Weights of a small GPT-style language model, trained from scratch on English Wikipedia: 89M tokens.
Each number is 50 + 10 x the weight over its row's rms, rounded and kept within 0 to 99. Layers, rows and columns count from 0. The size before them is the row's rms in percent of the matrix's.

# layer 3 attention key, 192x128, rms 0.228, rows 66-127, columns 0-31
081:47 46 53 50 66 75 74 35 61 59 43 43 42 52 46 49 42 44 54 14 45 54 43 69 41 49 27 40 42 35 65 38
054:26 30 72 61 56 31 55 47 51 34 54 59 50 58 51 64 57 44 50 57 33 52 74 63 47 44 46 41 50 53 42 40
068:53 54 38 47 62 51 52 69 74 67 57 48 61 70 57 56 49 69 43 61 45 57 55 45 45 53 38 55 54 42 54 47
105:42 55 71 47 66 56 57 70 47 65 50 55 50 62 58 66 36 63 65 52 36 48 32 60 46 61 37 36 34 59 44 42
116:57 41 58 53 61 30 53 41 58 51 65 75 69 67 57 37 43 55 62 63 57 45 48 65 48 50 40 47 56 56 49 45
136:51 80 44 42 36 53 61 49 60 72 44 31 37 46 37 25 50 48 46 63 53 45 49 48 46 58 50 55 54 41 48 43
145:26 48 35 52 51 35 61 68 31 51 56 67 65 71 50 67 28 46 57 45 58 54 40 52 66 48 47 37 27 51 44 41
129:62 57 54 57 59 36 64 40 74 54 52 59 49 55 60 45 48 44 39 76 57 53 44 61 44 47 55 58 58 50 59 57
134:64 35 44 66 53 50 57 59 41 52 76 39 52 65 60 43 50 49 63 47 45 52 42 47 42 45 59 56 63 57 40 58
125:40 56 64 47 38 54 46 37 39 32 60 56 42 48 38 41 76 53 36 51 51 58 53 53 55 49 42 47 32 76 49 34
130:51 58 49 29 41 54 35 59 53 55 58 69 59 47 65 38 45 62 37 53 54 41 50 46 51 31 57 59 49 47 54 55
136:59 39 34 43 59 47 68 46 39 63 59 52 41 34 40 59 61 53 49 47 61 59 58 45 46 54 70 61 61 47 59 45
139:64 44 51 42 63 66 42 52 61 45 60 40 42 42 65 58 64 47 41 46 36 39 71 37 41 58 60 62 61 33 35 40
150:24 42 48 47 46 55 65 59 66 57 59 50 58 41 77 40 61 70 47 50 40 54 48 60 46 59 64 47 58 52 53 44
081:62 67 43 26 57 57 30 50 70 55 51 33 27 43 42 64 56 42 61 40 52 48 51 39 50 49 46 55 42 71 48 35
052:56 56 49 44 46 49 47 49 44 34 70 57 66 59 39 49 37 64 49 78 55 55 45 52 35 57 47 64 54 56 50 67
051:49 53 26 46 61 52 48 76 55 29 69 51 48 69 32 41 43 51 54 40 51 54 45 50 63 45 55 51 53 53 54 46
058:81 79 29 44 49 63 34 45 54 48 66 42 59 56 55 49 63 55 38 68 45 49 33 48 51 49 51 43 60 54 54 51
060:72 49 69 45 40 57 25 58 67 59 51 36 20 51 52 40 49 51 53 39 49 46 40 52 58 50 55 45 44 43 53 59
087:61 59 39 53 54 48 37 69 47 67 49 52 55 53 48 47 50 49 38 61 55 47 48 64 53 58 39 48 55 52 63 46
129:42 59 32 35 46 49 49 50 37 63 74 50 59 50 56 66 41 65 64 65 62 55 38 47 50 56 64 62 37 54 55 52
150:64 60 50 33 65 50 29 49 62 49 50 34 53 31 57 47 48 58 57 55 53 53 47 48 59 42 55 67 54 50 43 42
138:38 54 48 49 39 50 69 56 60 69 72 61 81 53 51 39 49 61 59 59 44 46 57 59 50 47 46 56 45 51 51 48
141:29 44 33 45 47 47 57 47 50 38 52 65 65 47 66 32 60 40 66 41 42 40 61 58 51 69 46 56 61 52 44 49
123:66 48 69 61 49 55 48 27 59 42 55 50 66 52 43 56 56 64 44 56 62 53 58 55 47 35 54 74 34 54 53 49
128:45 54 45 22 55 58 34 55 40 47 37 34 35 50 47 44 31 53 50 37 48 47 55 50 63 45 41 58 42 56 48 62
152:38 53 48 40 58 43 54 56 48 46 38 44 61 56 46 36 40 51 61 45 55 54 60 56 41 45 62 47 63 58 57 56
145:48 60 47 81 62 53 54 33 50 40 49 73 49 66 61 59 43 47 58 27 55 44 43 72 73 49 40 37 43 41 48 58
140:59 42 57 46 53 36 70 73 46 58 36 44 32 46 50 47 50 52 50 71 51 54 38 49 28 33 26 46 38 43 29 69
127:34 61 59 55 52 61 40 59 35 56 78 37 55 58 38 39 61 53 67 42 49 54 53 38 52 57 41 54 48 70 49 41
122:53 45 64 30 60 68 61 55 58 44 56 40 46 43 47 51 70 61 56 38 40 41 52 56 37 67 41 45 68 52 56 44
123:51 53 32 43 52 54 59 51 50 61 58 73 77 56 67 54 59 63 50 53 55 63 62 59 50 47 52 57 39 66 54 66
142:64 34 48 47 69 74 60 48 46 44 58 64 36 48 59 70 53 63 84 49 64 64 36 47 54 53 52 48 55 58 68 53
132:46 40 30 41 48 49 53 39 48 45 37 37 70 33 36 50 53 63 54 48 46 79 50 45 50 45 56 48 38 42 40 53
150:57 74 77 27 57 42 46 49 57 70 60 35 53 30 52 60 36 34 51 60 38 65 52 60 72 59 49 46 41 35 54 23
138:51 75 55 49 60 42 49 50 33 42 39 61 64 50 50 39 46 43 43 63 49 65 49 60 33 61 59 51 39 54 58 58
140:66 44 41 44 55 45 47 22 45 42 46 45 70 48 55 42 47 40 61 44 55 55 57 38 37 41 40 56 63 46 46 63
138:66 63 40 67 46 56 49 44 56 25 51 73 34 56 47 42 46 50 56 47 51 57 52 55 53 59 55 53 46 45 51 31
157:56 64 39 55 42 59 46 54 29 66 48 48 43 50 41 33 45 46 66 58 40 52 30 60 47 55 39 47 59 55 52 61
129:44 55 55 51 53 58 40 48 35 57 44 42 40 55 46 48 45 33 45 73 51 58 66 45 30 60 45 60 43 49 55 60
156:55 40 89 70 47 21 57 59 35 38 27 54 60 43 49 53 54 50 47 56 58 58 46 51 50 62 51 45 55 44 43 45
149:52 60 82 46 55 65 61 64 54 46 49 39 65 45 55 50 56 58 46 52 39 44 29 58 41 49 37 33 37 48 52 57
132:66 36 85 47 64 52 36 31 47 53 40 45 45 57 58 38 45 69 41 52 62 47 46 69 52 49 66 66 39 60 42 63
147:58 36 26 39 38 48 32 70 30 68 33 47 43 48 62 56 45 61 45 49 52 54 44 43 43 52 43 49 36 48 57 37
121:23 27 75 51 57 49 57 57 46 43 52 50 25 62 55 37 51 67 42 53 64 48 48 59 47 47 58 39 33 62 54 52
146:32 27 45 66 54 49 42 55 67 50 72 57 52 46 41 48 62 63 42 46 66 40 48 61 60 36 47 40 39 44 65 47
138:42 49 24 47 51 45 33 59 42 56 57 48 52 42 25 35 41 67 28 69 51 29 42 47 58 49 49 35 65 49 44 48
137:34 62 63 67 61 23 60 57 64 37 48 72 56 47 50 59 55 49 44 57 75 61 58 54 61 49 53 50 42 69 54 48
141:44 35 46 55 68 60 38 30 37 35 42 48 66 29 40 47 31 54 56 71 38 53 37 45 45 53 53 49 63 53 51 65
143:47 50 45 46 36 45 54 63 29 69 63 77 82 54 59 47 42 41 59 53 46 54 42 42 67 59 43 55 57 26 43 45
139:40 29 49 72 82 35 47 65 50 26 46 46 67 69 40 61 46 55 58 65 40 47 50 50 36 50 39 56 50 62 46 49
138:67 43 57 56 32 54 70 41 57 51 52 44 48 46 38 52 74 59 63 58 49 55 57 35 56 60 62 43 65 45 56 28
138:38 73 53 62 47 59 48 57 51 53 38 48 32 72 45 53 41 51 72 53 43 35 53 56 54 60 56 46 38 65 63 60
111:48 53 42 44 39 66 69 38 54 49 54 60 57 39 57 64 39 68 71 36 43 45 34 48 56 57 47 60 26 60 46 43
121:48 62 42 54 47 56 69 42 68 51 50 61 59 50 54 49 58 66 67 41 58 53 54 54 59 59 53 47 77 56 69 50
149:64 65 45 45 38 26 55 44 50 55 35 39 41 47 70 42 76 29 65 50 58 64 40 40 52 50 47 35 43 49 52 55
142:45 43 28 60 41 37 44 49 58 39 54 77 57 46 37 57 56 53 56 59 33 63 60 48 60 64 37 49 46 48 50 34
129:35 48 58 48 60 47 79 39 26 53 55 46 57 45 51 57 53 54 64 46 62 56 51 60 48 36 37 60 60 59 45 39
126:49 58 69 50 65 49 43 33 62 51 60 67 50 47 47 56 55 53 29 48 65 57 65 40 61 50 60 48 43 54 50 64
129:58 56 51 51 46 54 62 54 51 37 41 76 38 30 45 55 38 63 66 55 36 44 51 41 40 74 40 51 55 53 54 44
152:39 50 58 40 51 58 54 65 64 45 57 52 27 55 60 60 52 19 60 41 56 68 52 66 48 31 44 44 48 48 44 51
140:61 61 47 61 48 42 36 58 30 41 86 44 44 47 33 44 50 48 65 49 62 36 45 53 49 44 44 42 38 38 41 55
# layer 3 attention query, 192x128, rms 0.202, rows 67-127, columns 0-31
050:29 76 53 66 44 46 84 30 27 39 66 67 55 33 60 52 50 67 37 61 54 48 56 56 44 51 51 36 49 65 51 53
060:49 63 74 70 43 65 80 67 14 40 62 67 39 47 58 40 50 47 53 35 60 55 56 52 52 38 63 63 51 56 61 46
087:42 66 59 59 53 48 59 63 33 57 53 69 48 44 57 34 49 46 44 65 66 53 65 59 45 37 47 55 57 49 59 53
111:47 64 64 46 55 70 53 65 47 67 61 81 60 55 35 45 53 54 48 63 53 44 70 48 45 43 41 40 37 69 60 50
130:38 70 65 55 38 59 45 40 48 56 45 50 24 60 41 46 43 38 48 63 60 53 41 40 66 57 45 45 61 55 58 48
111:62 60 56 29 43 42 45 61 46 51 53 47 46 61 50 56 42 62 53 59 36 36 68 47 40 46 35 36 46 53 66 51
118:46 62 45 44 39 42 58 30 37 41 52 62 39 68 54 53 40 55 36 50 43 61 38 51 41 55 62 37 54 43 24 51
126:63 45 51 68 51 39 68 76 41 42 63 40 65 46 48 55 52 41 38 69 48 47 53 48 50 52 57 41 60 63 51 53
110:55 51 37 47 58 42 61 47 30 48 41 65 37 51 31 40 57 57 60 40 52 54 50 35 54 54 70 45 40 50 58 51
129:55 55 36 53 44 57 42 72 71 41 38 51 45 65 49 72 60 45 57 39 56 44 48 50 40 54 55 54 47 31 47 35
122:36 59 43 61 47 41 59 55 41 43 58 63 41 15 53 57 32 47 45 44 46 57 51 47 45 50 36 51 54 46 29 65
121:53 48 45 53 37 53 62 42 61 58 47 85 60 46 44 60 51 36 47 47 22 49 49 48 57 40 54 58 51 47 49 76
118:59 57 45 53 56 60 64 57 59 54 58 40 65 63 64 44 49 49 40 56 57 46 31 46 52 65 42 55 39 63 69 43
027:59 52 57 59 48 53 55 45 47 68 33 62 54 65 62 39 49 66 46 51 43 36 65 70 47 45 48 59 54 44 55 44
039:42 66 53 76 41 71 58 37 33 44 29 51 38 38 45 43 50 46 46 39 50 42 45 58 65 53 52 40 43 64 61 42
046:60 22 40 41 46 66 58 37 67 66 37 26 65 35 48 37 51 56 50 44 53 41 49 36 51 51 49 54 60 59 50 55
057:51 55 37 38 46 46 40 58 57 48 50 32 66 79 47 56 50 40 58 54 56 20 64 32 45 51 60 59 46 54 61 55
058:63 61 36 31 53 51 35 57 80 59 56 33 58 54 32 54 47 41 51 54 56 46 46 30 60 61 49 49 41 34 57 55
075:52 31 58 38 40 29 53 45 63 50 54 45 49 52 47 47 45 45 33 54 59 45 50 43 58 42 54 38 49 60 59 68
117:51 67 62 51 45 60 55 67 55 57 41 68 51 37 48 54 49 65 42 48 61 44 56 30 54 57 56 42 53 73 45 45
130:56 49 59 54 35 45 59 67 27 48 56 45 57 39 46 46 52 44 60 50 54 53 68 52 56 47 43 58 54 43 43 62
114:59 71 62 60 61 66 49 62 37 50 59 67 61 46 40 44 68 53 45 50 45 36 48 54 45 60 49 63 31 36 50 67
114:51 42 58 32 37 47 37 47 27 55 46 56 63 54 57 61 65 32 51 61 53 45 48 54 49 53 29 46 56 61 44 45
106:57 35 45 38 42 49 54 51 62 55 48 66 49 40 43 58 52 66 49 46 36 51 69 66 62 53 53 52 43 39 30 54
107:34 54 50 33 53 59 64 41 53 47 57 37 39 41 46 58 40 45 54 51 49 58 42 52 50 49 60 52 40 39 38 64
133:46 61 39 55 44 54 51 38 58 53 35 47 57 52 40 71 44 36 47 61 51 35 57 57 52 58 67 40 51 53 36 54
116:57 44 51 42 39 52 39 59 42 45 64 55 44 36 63 60 54 53 50 56 48 60 54 60 47 39 50 44 61 50 65 52
118:59 52 48 45 55 52 47 61 44 52 60 53 42 57 64 47 48 31 33 77 41 72 29 38 46 62 44 55 51 42 53 46
121:45 58 66 43 44 52 35 48 52 46 67 42 51 51 43 50 55 55 69 63 42 38 55 47 63 60 41 51 44 76 53 56
124:48 48 50 41 51 45 60 41 46 65 40 50 46 33 68 67 50 42 45 35 25 41 38 43 52 42 27 44 63 48 53 49
116:67 27 21 57 54 64 55 69 61 57 45 45 54 36 51 45 51 61 56 57 48 65 37 57 60 60 55 46 42 45 58 49
123:43 50 55 53 37 56 68 45 48 56 55 59 47 45 32 72 43 52 64 51 42 77 46 50 64 49 51 54 80 46 67 45
113:46 31 46 56 40 44 37 41 60 52 49 35 44 44 53 32 46 65 43 58 42 52 61 52 59 43 42 56 28 45 57 55
121:52 66 58 61 55 75 44 53 53 58 69 37 68 44 53 50 50 51 59 42 62 50 39 62 53 57 62 40 57 51 53 41
120:51 58 54 53 58 57 61 45 44 49 41 54 58 51 35 53 54 38 41 45 56 47 58 66 53 32 47 52 35 61 50 36
117:45 46 46 53 48 42 51 57 55 51 53 67 57 48 54 47 43 49 61 54 54 47 62 52 51 48 45 49 45 52 51 41
122:51 51 48 47 46 49 42 43 40 53 43 63 38 41 44 35 56 41 49 56 59 38 62 42 46 55 65 48 38 45 56 48
109:36 50 61 56 57 55 40 60 27 44 59 32 50 59 54 60 57 55 54 47 32 47 57 47 60 39 56 55 44 46 43 62
122:45 57 75 62 44 53 49 55 59 54 52 42 43 44 60 34 55 49 36 41 46 44 52 53 48 72 41 48 49 50 51 40
127:49 52 53 62 51 42 56 59 74 47 60 55 57 42 60 49 63 40 47 32 63 64 57 50 43 49 49 45 52 46 33 46
135:38 68 53 42 48 62 53 50 39 46 43 39 50 53 48 44 54 53 57 49 54 52 44 63 27 50 59 44 43 40 47 49
115:55 41 66 27 66 58 45 50 37 63 40 43 34 55 48 38 40 42 53 43 40 64 53 68 50 47 60 41 52 53 52 46
124:47 26 29 51 48 53 38 47 45 59 45 32 32 44 67 50 68 60 52 61 61 37 45 45 44 46 46 57 53 37 66 42
104:62 60 53 55 64 45 55 66 45 41 56 47 35 53 55 48 42 60 46 45 47 63 51 58 49 52 47 59 44 46 46 55
120:45 36 53 54 36 41 51 43 50 60 39 46 36 41 52 55 60 64 41 55 48 48 54 51 39 63 20 52 49 45 67 57
121:43 42 50 52 45 42 50 60 45 62 52 56 40 54 30 60 51 57 52 51 50 51 55 41 44 55 42 42 36 39 48 48
111:50 50 45 31 63 48 38 43 67 47 44 43 45 59 54 48 26 48 50 37 60 66 51 54 59 64 54 44 63 52 40 51
125:52 45 52 62 56 40 51 48 28 71 61 56 53 47 60 50 33 51 33 63 61 54 60 49 48 48 48 56 40 55 53 51
119:43 37 58 45 62 60 36 43 47 62 56 43 42 65 46 57 55 34 51 37 52 43 33 61 36 53 34 69 46 38 58 56
114:60 35 43 46 57 40 56 62 70 52 58 48 58 71 32 51 57 50 52 62 22 62 62 45 51 46 52 40 43 64 45 56
125:60 43 56 60 50 46 43 41 54 62 47 59 58 46 55 70 51 50 44 62 47 42 55 59 52 31 39 54 51 51 34 55
124:44 55 50 42 62 64 44 76 50 48 43 60 35 57 31 35 61 46 72 53 44 68 45 52 64 52 51 46 45 49 67 53
121:50 41 50 43 58 65 43 38 47 52 38 67 64 51 44 64 46 43 65 42 34 54 22 48 54 49 46 59 51 58 44 41
101:43 46 69 63 52 65 57 45 44 65 45 49 67 43 49 45 53 68 58 44 71 42 65 58 63 56 31 51 71 55 29 44
121:45 53 40 65 63 44 57 43 41 48 52 58 40 61 54 29 49 71 45 59 45 48 50 40 50 49 42 53 52 53 28 48
123:63 47 42 42 33 33 50 69 55 38 68 50 64 44 54 52 50 50 62 54 52 45 64 55 34 38 53 37 35 54 40 40
121:37 41 50 40 39 41 61 40 59 49 49 54 66 56 46 44 59 68 46 53 48 54 45 43 56 50 43 63 55 48 34 48
114:71 43 44 57 43 72 46 47 52 54 35 50 50 32 45 36 36 51 56 48 62 59 49 60 62 51 42 67 49 40 39 38
120:45 53 47 38 69 58 39 61 53 51 38 55 55 48 57 61 53 39 55 44 48 65 41 51 42 44 43 45 45 46 35 62
126:52 49 53 41 46 29 33 39 34 48 62 40 28 44 52 60 43 53 45 36 38 72 31 50 58 43 44 48 49 59 53 38
119:46 59 70 55 58 40 46 65 53 41 58 50 39 36 40 49 48 49 51 57 58 55 48 55 50 55 33 40 49 67 73 55
# layer 3 attention value, 192x128, rms 0.207, rows 64-109, columns 0-31
108:53 43 63 40 64 47 54 67 56 39 40 69 39 51 71 54 54 55 51 52 47 39 63 65 61 48 48 29 58 64 52 34
106:45 48 53 47 41 62 67 44 49 65 59 42 52 62 46 56 55 54 40 56 64 61 47 35 33 31 21 36 39 55 41 49
109:62 67 49 56 51 59 45 58 46 57 50 54 50 40 54 56 55 67 41 37 73 59 56 57 44 54 43 45 51 31 49 63
109:26 43 57 61 37 35 51 47 68 44 54 53 41 56 58 55 40 57 44 69 52 61 73 52 39 56 53 50 48 58 47 54
108:49 43 62 45 58 46 68 55 57 55 56 53 44 38 41 59 36 54 34 44 69 49 52 59 58 63 42 53 35 53 47 55
103:69 40 52 55 52 57 63 38 54 48 53 47 80 47 61 49 40 42 36 46 47 40 50 43 59 33 41 54 69 56 49 32
111:55 38 56 54 53 37 54 64 35 48 53 55 51 58 57 58 69 42 50 49 48 33 59 46 80 41 51 56 35 63 70 43
106:39 46 46 53 50 56 46 56 80 35 38 46 56 57 75 40 54 54 62 61 64 49 62 42 66 51 46 54 52 38 45 42
118:63 70 51 45 46 55 31 50 36 69 26 45 59 33 33 33 69 35 38 57 50 59 55 49 56 40 39 55 50 54 41 66
106:68 53 53 50 46 61 67 65 54 55 34 47 44 34 29 61 47 71 52 45 51 35 60 60 47 64 40 56 47 44 25 46
108:42 56 60 63 51 45 48 29 46 57 53 60 66 62 50 55 67 72 47 46 35 44 34 57 62 42 36 39 54 37 50 54
107:55 61 70 45 52 53 36 42 62 44 66 48 38 43 49 67 58 44 69 67 50 56 52 39 44 48 56 55 48 41 48 67
107:39 33 56 44 60 35 53 41 44 64 46 62 54 55 40 59 35 55 58 34 45 45 45 45 43 47 54 57 42 48 44 64
099:39 53 50 42 59 39 46 28 53 44 58 46 40 67 44 33 63 45 57 45 48 44 38 59 51 61 38 45 33 35 42 52
112:40 56 45 47 41 46 48 41 46 52 46 43 70 29 48 55 59 51 52 52 56 42 53 45 24 40 33 45 46 33 47 22
102:52 51 51 63 35 49 56 43 51 62 53 46 46 46 51 37 56 49 57 64 41 39 60 43 51 43 55 52 41 44 43 60
105:58 51 38 42 36 48 36 39 42 59 53 47 47 35 45 30 38 43 48 57 46 55 62 61 56 31 41 43 50 60 51 36
108:41 37 64 53 35 42 47 46 74 72 59 43 52 67 54 77 56 63 60 42 50 54 55 43 48 66 41 56 39 52 57 59
108:39 37 35 35 52 47 45 54 52 43 58 66 46 68 49 45 49 43 38 53 58 45 56 55 43 54 61 65 52 61 34 37
101:45 63 50 52 43 70 61 52 47 40 37 62 41 51 62 49 36 42 61 59 46 42 57 43 59 53 45 48 58 33 64 70
109:70 62 41 47 47 41 66 58 48 51 71 45 52 43 32 45 57 51 43 57 50 59 59 65 42 59 61 39 47 49 63 64
103:41 54 53 57 68 71 50 48 39 45 60 53 58 51 53 36 38 50 53 51 46 56 71 42 43 50 37 43 49 25 56 61
100:59 59 43 56 38 85 54 58 49 40 38 67 42 55 33 46 46 40 53 70 70 42 70 56 50 50 49 59 56 35 50 42
101:64 41 50 61 60 53 43 55 54 52 50 57 53 43 51 48 42 69 26 37 39 46 46 54 41 53 47 53 57 46 38 35
106:48 45 56 53 63 46 63 63 48 50 53 45 42 58 60 65 45 49 52 58 52 61 57 52 32 66 52 54 61 42 51 28
100:44 51 39 57 72 50 57 58 47 45 51 36 58 43 47 54 54 51 46 40 55 46 65 56 46 44 65 61 54 31 58 48
113:75 43 48 53 45 49 44 51 51 61 33 56 37 37 41 63 51 64 60 53 44 42 61 57 41 54 62 35 45 39 53 52
103:47 59 39 52 55 59 46 56 37 52 58 41 50 76 46 61 37 48 49 43 40 47 54 49 46 62 51 46 47 67 30 47
110:52 45 40 43 50 41 50 47 56 63 35 44 39 44 58 39 56 41 41 47 59 32 55 45 43 58 47 41 49 64 75 44
104:67 50 45 49 60 53 39 35 28 41 30 52 58 40 40 48 49 57 53 55 58 35 40 53 40 55 42 55 57 44 49 34
107:48 38 47 48 36 44 46 43 65 47 63 63 38 63 70 55 55 67 59 60 46 49 53 61 47 43 55 45 54 44 40 45
105:41 35 53 39 46 54 52 41 63 39 59 52 54 58 59 66 49 50 55 60 53 63 30 42 43 53 52 54 41 47 60 47
108:63 54 48 55 39 27 77 54 44 62 53 43 31 52 52 48 55 62 48 52 46 50 34 56 51 55 46 65 63 42 66 44
110:32 37 67 45 59 47 68 56 51 59 53 47 44 40 62 52 42 50 57 62 50 50 49 42 62 47 58 69 27 39 47 46
105:52 44 48 69 18 49 41 69 40 54 36 32 39 40 46 39 37 53 47 48 51 57 58 70 30 50 38 55 61 51 68 44
101:59 58 48 43 47 55 37 58 38 48 53 54 48 22 43 27 50 43 65 51 37 60 49 58 51 25 55 49 49 35 42 41
107:67 59 41 56 36 57 47 51 45 64 36 48 62 41 49 34 35 41 53 38 28 46 45 57 35 37 61 45 44 59 63 30
106:53 55 62 48 48 43 43 50 63 47 48 62 47 46 61 45 48 43 42 48 33 54 34 43 48 58 38 60 44 52 71 47
104:67 61 48 44 65 62 59 60 45 54 43 36 67 30 43 59 44 44 64 64 45 36 48 47 67 37 57 49 43 43 55 49
108:61 43 48 49 57 54 51 50 47 55 50 61 50 42 45 41 28 54 53 66 33 42 44 66 60 69 57 23 74 51 54 55
104:40 47 56 43 53 59 47 65 45 55 34 54 49 45 58 47 43 36 58 48 61 52 50 59 43 42 53 47 56 57 38 58
110:18 31 63 53 43 39 52 34 47 49 42 50 65 53 52 67 60 36 39 56 61 52 52 47 58 44 57 46 62 46 55 57
110:52 51 63 41 56 61 41 41 52 37 65 37 65 47 23 33 47 53 35 62 49 58 45 52 47 50 63 71 55 36 63 53
109:41 41 51 40 60 62 49 59 48 46 50 36 66 45 43 40 55 48 41 45 60 68 45 41 48 72 20 35 44 51 59 59
101:28 57 33 61 46 61 57 43 69 37 46 35 56 70 40 62 47 64 54 49 36 69 49 50 50 52 43 49 45 49 43 57
103:61 62 54 63 35 65 62 66 34 82 40 43 46 44 51 56 45 33 50 62 52 60 48 57 31 45 53 45 46 46 47 46
# layer 3 attention output (transposed), 192x128, rms 0.137, rows 64-108, columns 0-31
108:52 45 40 55 32 51 55 47 66 44 60 38 61 72 31 62 44 45 43 45 46 42 51 51 55 52 56 50 41 45 25 48
108:40 76 61 58 58 37 50 56 41 56 51 49 35 65 57 36 43 62 62 50 32 58 52 53 60 38 61 48 60 42 50 50
099:54 67 59 44 48 56 53 72 43 49 47 60 48 50 54 29 54 54 44 67 58 50 57 63 52 44 32 54 50 57 42 74
099:28 57 45 64 51 60 60 42 34 54 68 57 45 44 51 53 47 40 52 37 29 51 60 63 38 43 59 39 34 47 37 53
097:49 49 37 43 63 53 49 60 45 35 32 49 60 43 56 37 65 50 63 33 48 44 53 37 60 43 55 53 52 49 47 58
097:55 49 45 55 61 59 55 45 29 49 45 52 54 51 57 58 39 37 65 57 41 49 60 33 49 56 36 64 45 58 40 48
106:51 31 54 60 37 62 68 57 56 55 43 58 56 32 35 54 34 56 39 54 52 49 44 46 55 57 79 55 63 43 45 41
102:49 71 51 43 58 42 39 53 56 59 48 40 44 55 41 69 29 41 49 57 47 47 38 68 51 42 49 44 33 58 52 54
113:62 30 42 39 41 52 29 58 52 51 56 39 41 54 59 62 39 59 55 43 48 54 36 48 40 69 42 44 67 47 53 44
100:66 46 44 42 40 52 42 52 73 54 45 49 45 52 58 51 76 42 47 62 55 48 49 49 41 42 73 40 41 47 58 68
105:47 54 37 52 39 56 56 49 50 58 41 55 49 39 52 47 55 55 51 53 37 82 61 40 61 58 56 74 40 32 38 48
103:58 39 42 34 47 44 46 38 70 58 75 54 42 53 29 52 68 66 56 47 48 42 57 66 45 63 55 62 50 50 53 55
106:28 44 58 66 61 45 64 41 37 40 42 55 39 33 44 53 70 43 45 58 45 33 40 51 61 42 44 64 54 41 53 48
097:47 59 48 68 47 45 52 50 37 37 50 46 37 49 41 40 54 62 45 34 44 43 33 44 54 59 51 40 32 29 36 43
103:55 51 48 51 62 64 45 53 48 59 46 36 31 58 50 59 27 56 61 45 41 54 52 35 49 41 40 64 43 46 47 52
099:70 51 50 54 55 29 61 49 37 59 41 56 44 66 43 48 69 40 53 45 68 35 48 48 34 52 38 52 63 39 55 54
095:65 45 55 57 59 49 38 54 53 56 71 51 61 53 33 65 61 40 50 56 32 33 47 46 44 44 63 28 45 65 42 58
106:24 66 38 61 54 55 65 32 26 41 46 47 32 32 45 34 44 43 38 53 56 51 37 53 56 34 59 60 44 53 48 61
096:44 54 45 44 60 46 65 43 55 42 62 41 44 45 42 55 47 43 58 49 62 41 55 48 60 33 40 51 52 42 55 31
099:47 45 59 57 44 32 47 50 55 37 43 56 47 46 42 55 58 55 51 38 55 51 69 46 54 59 42 36 58 52 43 53
098:63 39 55 44 56 51 37 71 59 49 48 33 58 49 60 57 49 58 47 33 46 57 37 57 42 55 67 45 50 39 73 52
098:57 54 40 53 52 50 63 69 44 49 50 53 40 47 68 50 55 34 43 45 51 49 51 25 40 63 55 44 55 57 56 38
094:58 44 48 49 28 30 44 70 57 64 58 47 51 52 51 64 58 28 51 42 47 58 51 61 58 56 37 47 38 66 48 62
092:62 53 35 49 52 27 58 47 59 40 41 43 65 57 61 46 36 38 42 55 30 60 47 57 31 56 49 45 25 45 37 42
105:48 61 58 70 46 64 55 45 41 37 44 34 35 59 47 51 52 65 78 49 53 45 67 48 49 49 64 64 46 41 57 34
101:49 61 61 50 58 54 48 53 52 57 48 52 36 30 65 36 46 42 49 54 49 43 61 47 41 48 59 65 44 55 53 55
114:50 49 53 47 35 48 39 66 30 51 59 62 65 44 62 55 59 34 63 45 45 29 46 51 42 50 50 67 37 58 48 74
098:49 51 64 42 50 37 68 67 33 46 51 51 61 32 42 66 59 51 50 49 44 50 43 48 49 52 61 51 63 62 32 57
104:52 49 64 41 56 55 53 58 38 59 50 58 38 43 50 47 38 60 56 38 43 28 56 58 46 60 40 50 57 56 41 47
105:67 41 34 37 41 46 55 52 54 41 36 69 35 62 54 56 60 42 56 57 50 50 50 55 51 36 32 51 49 35 43 50
095:52 54 71 42 37 57 50 47 57 40 53 45 59 57 59 54 52 63 55 59 48 45 36 55 57 49 46 57 65 46 49 41
096:32 27 41 44 60 40 57 38 28 60 43 49 47 49 52 43 55 60 58 52 53 48 46 52 63 51 39 46 62 55 42 46
096:58 57 52 47 58 57 43 45 62 49 32 49 70 75 47 62 62 53 42 46 32 56 56 40 51 43 56 54 52 38 57 66
109:52 56 51 45 40 47 53 55 49 51 50 47 57 59 32 41 39 35 50 44 64 49 54 41 79 53 52 62 69 49 53 51
100:56 43 50 30 51 39 37 44 48 66 67 47 52 54 41 60 44 46 45 53 59 50 43 37 37 33 43 57 56 49 51 37
091:57 49 56 37 52 49 46 59 57 46 47 48 35 57 59 63 60 52 50 60 34 46 60 44 49 46 33 42 28 36 53 39
102:73 42 65 57 54 62 34 54 56 39 65 58 61 59 64 76 45 59 33 53 45 53 53 59 69 57 45 48 44 49 50 46
100:54 59 49 48 27 38 44 48 48 56 54 44 45 50 43 64 20 57 49 52 53 37 52 51 46 44 43 41 34 44 50 75
099:61 59 58 41 73 50 52 58 46 52 55 66 47 48 56 58 56 39 44 55 51 51 45 43 49 55 38 46 57 53 45 37
100:49 40 58 45 57 52 47 51 41 63 76 59 52 58 53 58 61 58 41 57 40 30 39 61 38 56 57 43 42 43 59 46
098:36 56 55 44 54 53 53 48 64 57 44 38 79 36 44 39 61 45 35 62 59 38 60 46 30 50 27 33 46 43 43 56
105:25 59 50 74 54 38 46 38 40 50 54 52 52 64 61 38 49 49 35 32 56 47 64 57 59 37 48 56 60 57 68 60
109:57 45 35 37 53 42 33 47 30 46 37 51 48 57 57 40 62 51 45 57 68 55 57 47 57 68 49 61 39 45 50 52
099:57 48 53 38 65 40 54 49 50 44 54 61 40 51 53 44 54 49 64 48 62 65 49 32 47 62 53 47 47 64 43 64
101:33 70 50 66 60 37 50 51 38 63 53 61 41 39 52 51 54 52 51 60 61 61 65 47 56 47 47 69 61 29 48 39